Part of a small language model's weights: MLP 1728 SwiGLU.
Each number is 128 + 24 x the weight over its row's rms, rounded and kept within 0 to 255. Layers, rows and columns count from 0. Numbers have three digits each. The size before them is the row's rms in percent of the matrix's.

# down: layer 4 MLP down (transposed), 1728x640, rms 0.0553, rows 1620-1636, columns 256-383
# gate: layer 4 MLP gate, 1728x640, rms 0.054, rows 1621-1636, columns 256-383
# up: layer 4 MLP up, 1728x640, rms 0.0545, rows 1621-1636, columns 256-383
down1620 086:127124156113159155126091113124121090129121139187082101162097171129132102114134150123158138135145119141122112146153096142125123112132104092099139151106135125145111134142119131099106095132150106138161110150092157131158139082130130108124090115126118117151073129091127132127075135145076128170087115090132132109134139155110147134079158115107090107116153081146151082128113120160141123169116
gate1621 101:120098127127126139106155121135134130137129089120158124104130155128110121069198137131142096126131112112148165092118129154118110115154156111132139138104138169091146126151137100132150091169168142138167138112141122112115109139105112137145139063092098093152134116100094149140109135150151160110075134130128153152142151119139125132121120120149157149148145165170147139115113163095091155153137
up1621 106:146085110110145114140166192166141110181119153127128100142179092178160173134093151132113167116116140149134114133110122075103173153147127116135135117113166095110078120119086201151113119133131109119088100130161127125115114143138123098143137141121174148086159109149151165138146111144104153127135126156153156109112109123132175097154115108133142100121141097147123103140144110143094116175117
down1621 102:109124128118148144150119093126101104124153144131130107137118127141159112094124119134134122164157130087088138162106112082115140155142167122149166139179120143087127124150119150126077091151125133084174148115171163125123145171123106142128128056163149123133146111148135122154100122175151093123143133112152132131113144110121180138116122153090131126129093097152120149156145102100100132140134
gate1622 109:119131139165139098154152066144129150125108114163126107143149110144128143129155131115134081133120149104134098162134141158096161166119134173170135133154137159190145103116131134112112129161119107115134116144147145130115143086121128159105152129146112110086179102137133107119100096154118112087136164112117126090129130119144082098154153150140133123106146137110160137099119129131176099136145
up1622 099:126154066156133125143145123148133147155130121117157154132173104140157146151106147172143174145108165140129119143138105157119158150092136147136099135126150122107157088090138125132146087158135138140124127142120144155140111116102141117115151144133117121106136124136134114113098155143102103162116141106125099133085093105183101139109138166106181117087129099081139134144114171094145145139112
down1622 104:113095137129168142136135127142161157141126129142133083143114146146126143181150137101135114138104107119174118176102165166127114134118186143128117104099114148177185089137100149164170116118112118215163114124139109122139157108134123161121105137147160108073126102139122151144142109099129150154155128126122113130097101139096101130138101157116121144121161134114102154128156141104152109135135
gate1623 107:129112148129089137153107149147117138090113105128152148128089161144084132142087128113137141096122108106131165139099119142171135145137184116122177140112106143106143179146163149140195138115159120120133071140127159143143143095122133147144141165137123166114107115094097115119137106122100124133103135109173111159143105068103081127180138107153112119090126102130144124134096095135141140133086
up1623 105:138122119123104148111149154144126146136134136166100120145137140142157146121157128118148129159140142155108173138089158130141155139139124142199167136144116096100139077183146175159116139069162120139084119079153183147116151092128125127135151112154135156164122118144155090134093118174123079141154167144098118139102159102151155118098115160104132118160127137176142156155112115116100130192145
down1623 102:125149082116150146151155172108171150113099118127116115139138151117130124114122140146146166172120133142072125126118168121178130145149145120155164106098135103129099134155156139190112145110093111167146135159137124155119123107115107102143083121169114132137129108092124129116087104141151133165099147112105086125131163146140155121132120173168176093151118105125174136161124121139098136102148
gate1624 104:112096094191116188086152143107151113124128119151168140082134139160108159169155115093132132097150120170116117156126137160123106119115114117140142149144115109124146112167093163144119103153120111156161134163132142168160101063115145118143113144124178130117143148092178128102186141130113122146135153117141101196106131147150153157168135108103158136067138150137171134143080140115095100156128
up1624 098:134136170106138089118134158124160147117132100083105111157123127108086130149144171141111135077108156146165155141086164166118106147136179153158102151126139138096141145145105128125132101151101108161156113108081119109142138161115143139136105137110128115192123107121129100101131088150118109092111095121119125095123152092097129096131118118149146144130114123130168121135105118125117158077154
down1624 100:120150146093156147123138169120104141152107126085121069137155107130107121112118186128132101136133096115114126095152111112113148076109155174142165126085076154120125128133174131139107137117085123114102144121142134127116132135144134103109136118111120140132104073092108108123115156127105146120128093076136193086155133107119130116147175090139110134179145147121134152136126145097123127109113
gate1625 109:177165140082100100136078063105147136104132116145108139110116133114130117135143142098126156139137089122103110162160135125136101081098165074097184119163154145103096108102125074092119099162171121099105141144153118113087157135091139159130128095116169109140120071134114090111091116119138129145146122081086124162106108126117105126158117124113112137152153117097111139156117096153141158153113
up1625 104:122118139107138163100119142123188153123133121179126096138145116160146137156124146108089180131145111137132120145135180121150117109128160123088143105108137133112151123114137115106138092143138159121104109138076099147138125127149120132106086099109133147123096080121145118117125053114151158115112103087133140119155157065105127131095106109097155128111171120118103151118104136131140150134123
down1625 100:114107116125111127137087120165102106161124151101177117088163161140125164119116107148098151137138164132130127165138167137106120113120133120108134168156183167132127111143183082134118151122120092152123140088092156101104136146139152168137093091121128141168111125138164112110101135121114144101087138142091132124060136072128124096149127137115121120132118121140114136112122088144094112103128
gate1626 104:153118156119149146107116148132163104106088100166173118133097117151111139124133104175103110140115128132092131133137140185160110120171179106111168142140109169174143153159129129103144109110139134135137129134132134132093152141157122123077125130144117117106134118132144137157130117170092165110134125129107118114114138115099157128122123109109176153128155143157143149162148111124140127169138
up1626 104:107118161133117141132123143091125095074135162160125128147109121115168136128131136141131097126084141115145126153132122121152130170103143105105087110149138146113152123130132133157146155084142133098116119111160110171146135146122143091104137148147137134110114135167126152094128123157119144146133142156160170119149120129162111128102125134130101112147120070111151099137090140114122114122079
down1626 103:137111095113158103101157121164119145101111168122148113088114098101133093101140148136173160104160112104121111076155125111124148141135155145107134161088119110088113140142125154114169098151114136114133090148126130095128155123077161173165101142081144146155143162166118145141171137114052107133119122103099111154101154132131101111120120133104124097138128106122116110113089108103170106108127
gate1627 104:088135149090150118111160133104136084136176124137128116135108141158113120129082120106131134116136126067161143131078069104126146110128150143129103081113148162132136118109133151118149084118098130163146120086121079143127113130131140123180128150119159132144093117139103149102086139115123136126157095154100123136128186100138180140108062146127117141140152103154123090160140120117139085124077
up1627 106:089181181116145139140096136148112112124121139150168104101164120146136138142143140113130112120096080158136163151103095153170123141140137087122135128141122136118166127120169136117122109143135118089117130130128177163129139173092120111076127099121172132141105105132120156113118131112150151126140132096122115091140082114171108107089151174167159153152122098146136107168122098145109097090097
down1627 100:120111120129176148148140128129113127129100135123114148155140116099104117110128150128090121113111098137096148165136130142097128129133168125121131173116158125118129091089120143088122102134121135128151167160136129097146165111103143125141133145111141119107113115093129113137116110133069155144127104131147172143153142140074109140145120144181120197165139117178165117130143154131093130159081
gate1628 098:144086073131114099134146120118060122163187106124099154137145143132109178086117133115121157100132133111154141096086101079109166132137168105153111141126140139148174111133130120138141122134137079126112151123133121101140145127134094121124133121141120113131145167134150109105094128098079099096128160146124173117125118123116102117124158112136074160131113097100109162145156157136147093175097
up1628 104:110116135128128148147130070134180108140081126115157124128094111162130122114162123123136124104151127138114143132089150129110188150135132108118118100141111122118144190164149115108165131111100143130086124117115151111136129131154128175113146137102126094126157081154128133144145135145093109164099158092119115109142096125116110138153132101127138139124195124149129069127121119110128194116103
down1628 106:141141169108080129117119132139134100150130150096123098144115117139117132152135146100106140159083150144149099123088140161112169108131132120112164127098105096123145195151091136092122077094145107087155164131092118133157129120120143124147104122054097123151132107087149173126109099114157173148161127152123147110159114135136169128087096172127125118114137112105115110140147158125098155151105
gate1629 081:086158123109114139110144106091081129105092126112112105129109076154161154135119129102117148127125129135113151110102124142122138111104085125113137168125136159094157153132167115098080162119096122113085107132132161123142081167175111135134139128091128154159116132173130112122140096149141119146149105124129126162162120148127110121142135091144114142109104166139122138123070138122127122092085
up1629 087:116130099137130113128156144120115115108119128166114089142120110116139132116119154131108155110136119102181143164139069138126125098142118128161154144147106146171139113124132119113138153114113102082104148155108083118115133126127124120086113122118113102147140114048134142135118165110164094144114093121120172152140078130146161162107084148162129162072133108161112172145125123173101146141156
down1629 086:158144154118128168131134151112138098133157114107075140129171080094168118128123113120119084116164159133133081148080137140106123130138149107131144121091107111138107129134128152145124136138115120107120143096147100087110103148126090112150194137138142136117157101113130187118158119119150142094164153178116110132075113124097139106094143102107134144105077182113145147114167115153121177081119
gate1630 093:140138097132168113094121089153152154141165162111212095174138122113125108133065114150103106104136096143139164112124173162129139127118093121153144125131139115121129082148149143111161108120107116098141114133101121126124138129142116101109121143144136120149171126113152145129123165146159085129150132164113146101127127097139139089162157169125144119141080126162082139151165188110129155126110
up1630 089:143162113110139138109167146136125155102136099104112085135131134150140144152131094126145103152077139094103093105107158117137106163107166101085190180085153129079130152145134152155100103112183170139095123153151125084132120146138165140083149135152128177129087137066095127137119091146185112116170087091142134179137131131118103141135092171138131156116123121114140146125137092126123113118123
down1630 094:160121116117130166121112101104102163130091107162115135159129120114129131149128130137103187163151120133110103172177133136172096179123160109128119135138113136162087143129113119101094117136178143123145125161131110068118082129169170127108120137095126093131071108155097122151132126082120112130158110135116158111151133131128102108107134167100105147119106140098129098122104117078121122147130
gate1631 098:118137120108113108089139094105149114126109125080130162129101145130132082125131101120140135147140089110116116105143137162139110112189095173112158118148077164139111132166142124149125054143098121121116110137118159146079123130138093121159128123086128085133177125171098084196119133119113072135125161111101139135118124125107105081122135104130124102112133113154122130133115105092098113119157
up1631 099:152118088137110148121120120126103123108174149126120172168139099099129086117141120112128133131150117174144126140145109135144133120162105128167103075140123114134169156144160115098086134168142116166091083142133113157104151109117112141156097155145136116086176118172139073178109168130099132124089149130138161097105107102119127151156143136140098090084164171136128173135115130116131113103134
down1631 101:141135144110123155133165170087117167133104117114119160147103106150109119099136109116144134124139101155129110152075163146150135101138085134153131131122153140147092096120150130166104086137143120108142152136135156157125083132155134110132128164099144106087132114111117095169146168125191144167151125170128207109110144107151148132130113107163151132123111100119163158113116088124157095147110
gate1632 105:162110111169157134097135150136139143152154159206114146093140159137104087142133110109163137177135096141134127135147117105144131125103157109117130123122126119134150102093092115137091125128128130155148148116152086121112075132146074125113170139114113139129106141136102096150139115142115108148121116107137149174116158161140117113122111123133106142102128087125113122106129112104178164119137
up1632 101:170118114121135155141130133108144098106155140124103108072086165097136140114119139145158155108178142095184138175142153120123148159140155090079148173139129170154188075134107208155124159087143123125108134111130128126185161131141111151075089159145097144169143117165133107089101142163118131109141117081102118091111128120160132099090118109127115095123182102132151100119159123144108158111138
down1632 101:143116137131143125125124146127147117169125089144144122105124146102168146137159146116125146098126115113109153098125122112145114113176104120082116136087116130121148105150101110174104129132110146046134149121107145100132127118128115135118147126123100126135107135110146131153114168087180121119109147165093134129145133129122157108088135126119144139137186158111117121160136115120114114156081
gate1633 104:114095123122062113129128129151083114133083140129109141161172132153115130131134098143128152157186103082121091086099109106125140138145138189147139132096156100126140134145147127093128095084175117091136161111125125145141124138117152161129150133122138094123178142119097175133127127101181101090128105090126131084155145113130084135155143146104105114096117101153116146176124145108102121106145
up1633 108:107132133116125147159163120138099125140119139101160158137100130115118108099128132123157150077145167144104162110099154150156076138123122092092083146137114136126144158175118151153094169089130115132108148109125164118110084154149087153168088130080100126146128143094133143106136102159073116154158127146130105144178083142105142140127152112099139156160111122151109124113162158143141101149124
down1633 104:127142132122118102136137130170109148118157130115173119089090110141139167117151182101153129133136106132110124110120157126132099144124133107142096126117165117128148129178109065160143124132134149039126096132128137122131112131128112190148082164097083114139167147125105096082112045125102141131128142157169110133125109118111112091152161134095126177126145136096099150145117114115148161136133
gate1634 094:177118149150103118140098178123085147115147180107137153132125106137135113132128104156127107129105120124151123095125110109135127146157135155152123131159131151134101149171133145138124151113113082152092104144201156123113138132119112113126127158151120142099109112084125138137176123140163159116129143149106181144105140127109122124102130157149107157150098120174144124139145127126109150134117
up1634 096:129114104090156172073109126079130117117176097141139112099101142169124128162133125166118116135136165129111131109113135099180072157138144139125126142123144123146059125125131086155095091131146110145134146151155123148130099143173144141090146134147130130103175105078142131178130111130097064150087112141130142140118145110104119197115153095116093117167115128135151109124107155071160100084134
down1634 097:103127161089118147134091135127127161119136123156130124137164123121134085164163112100082140096101090126177114098116120134123134124141144132101129142086159123174116111131103124124150147133128084148098098103130121091142100126167137117144131112113143115052130147178143131124132106118160125096105105092130106128161113105103108113168101164120168108122125155172100139140193123147104131106139
gate1635 094:073145153117161085144078154140127136109113145113160118130108154122119080119136149154123128164184142134098146155138091147138136117090160132129135118133106165141133081153126168161132147142134139113124121094161130111131101149146153081121132109139125131141158181132155138075169147120130119111147129154152118141151133171154096122147131152083147119154117120099115137162127109138155075113180
up1635 094:162125135152148119159112161134145115120101164105162145101142113136105099140163127177140156187140132137105130138106123143085127168158156123164141110157123109144142098128170122107097132166161128158122135166126145124092080112108112092144099128083119145138101136113091124130150141147110121150169138133155117115128121150085159144125141139137164130158067119094136093125121147085147085087126
down1635 094:131192168127155120144116127146106132111137086152147138172159141138110104117116152143130099096131125119131175122146139123118153163155109180137108127112134112146100063103137109155157135158116128134130180096122115105119091187115161072112163140113133143132141139148110143109163119101133142109137126073137107093104137131178161153128103101165168148112108168101114125135099170138100137133128
gate1636 101:105132077125140081124141166131118126127104100128132102097114130127120106092111131155197140134130132147121128131115130132117111109157153132145139092113180100104163154096122134141124106138115147123162141134120166148146133106127114121152139105137135167095131127124113157121153094133155102126095138120089107092129176132119166153112102087151129115099106135108138121115125139113134138090134
up1636 103:130093109141172097152126129091146112158120148117109115104164179076149111164152085129139160092112159110096094117138121115122120125124138102138120118146117101100124131113099132170157128160138116128101094112126134131117148109119106154135124143128162096122112144082116134146101152118105099125127155095121098101152191117092058138117150132130141134121110132115126135132102159138119141127145
down1636 103:195110094166133113073143122149127132124144107114105117103138166156131102148129073109118135093154146114102120137133103128161122111142143153125163107133143180088099141115162126157152154135133097156104157170138147141076166098129142127098148146140134067137154100133097120130088142138100131152147154118126120111070173161115136142091141131104172124099149120102131132148125182113103131178126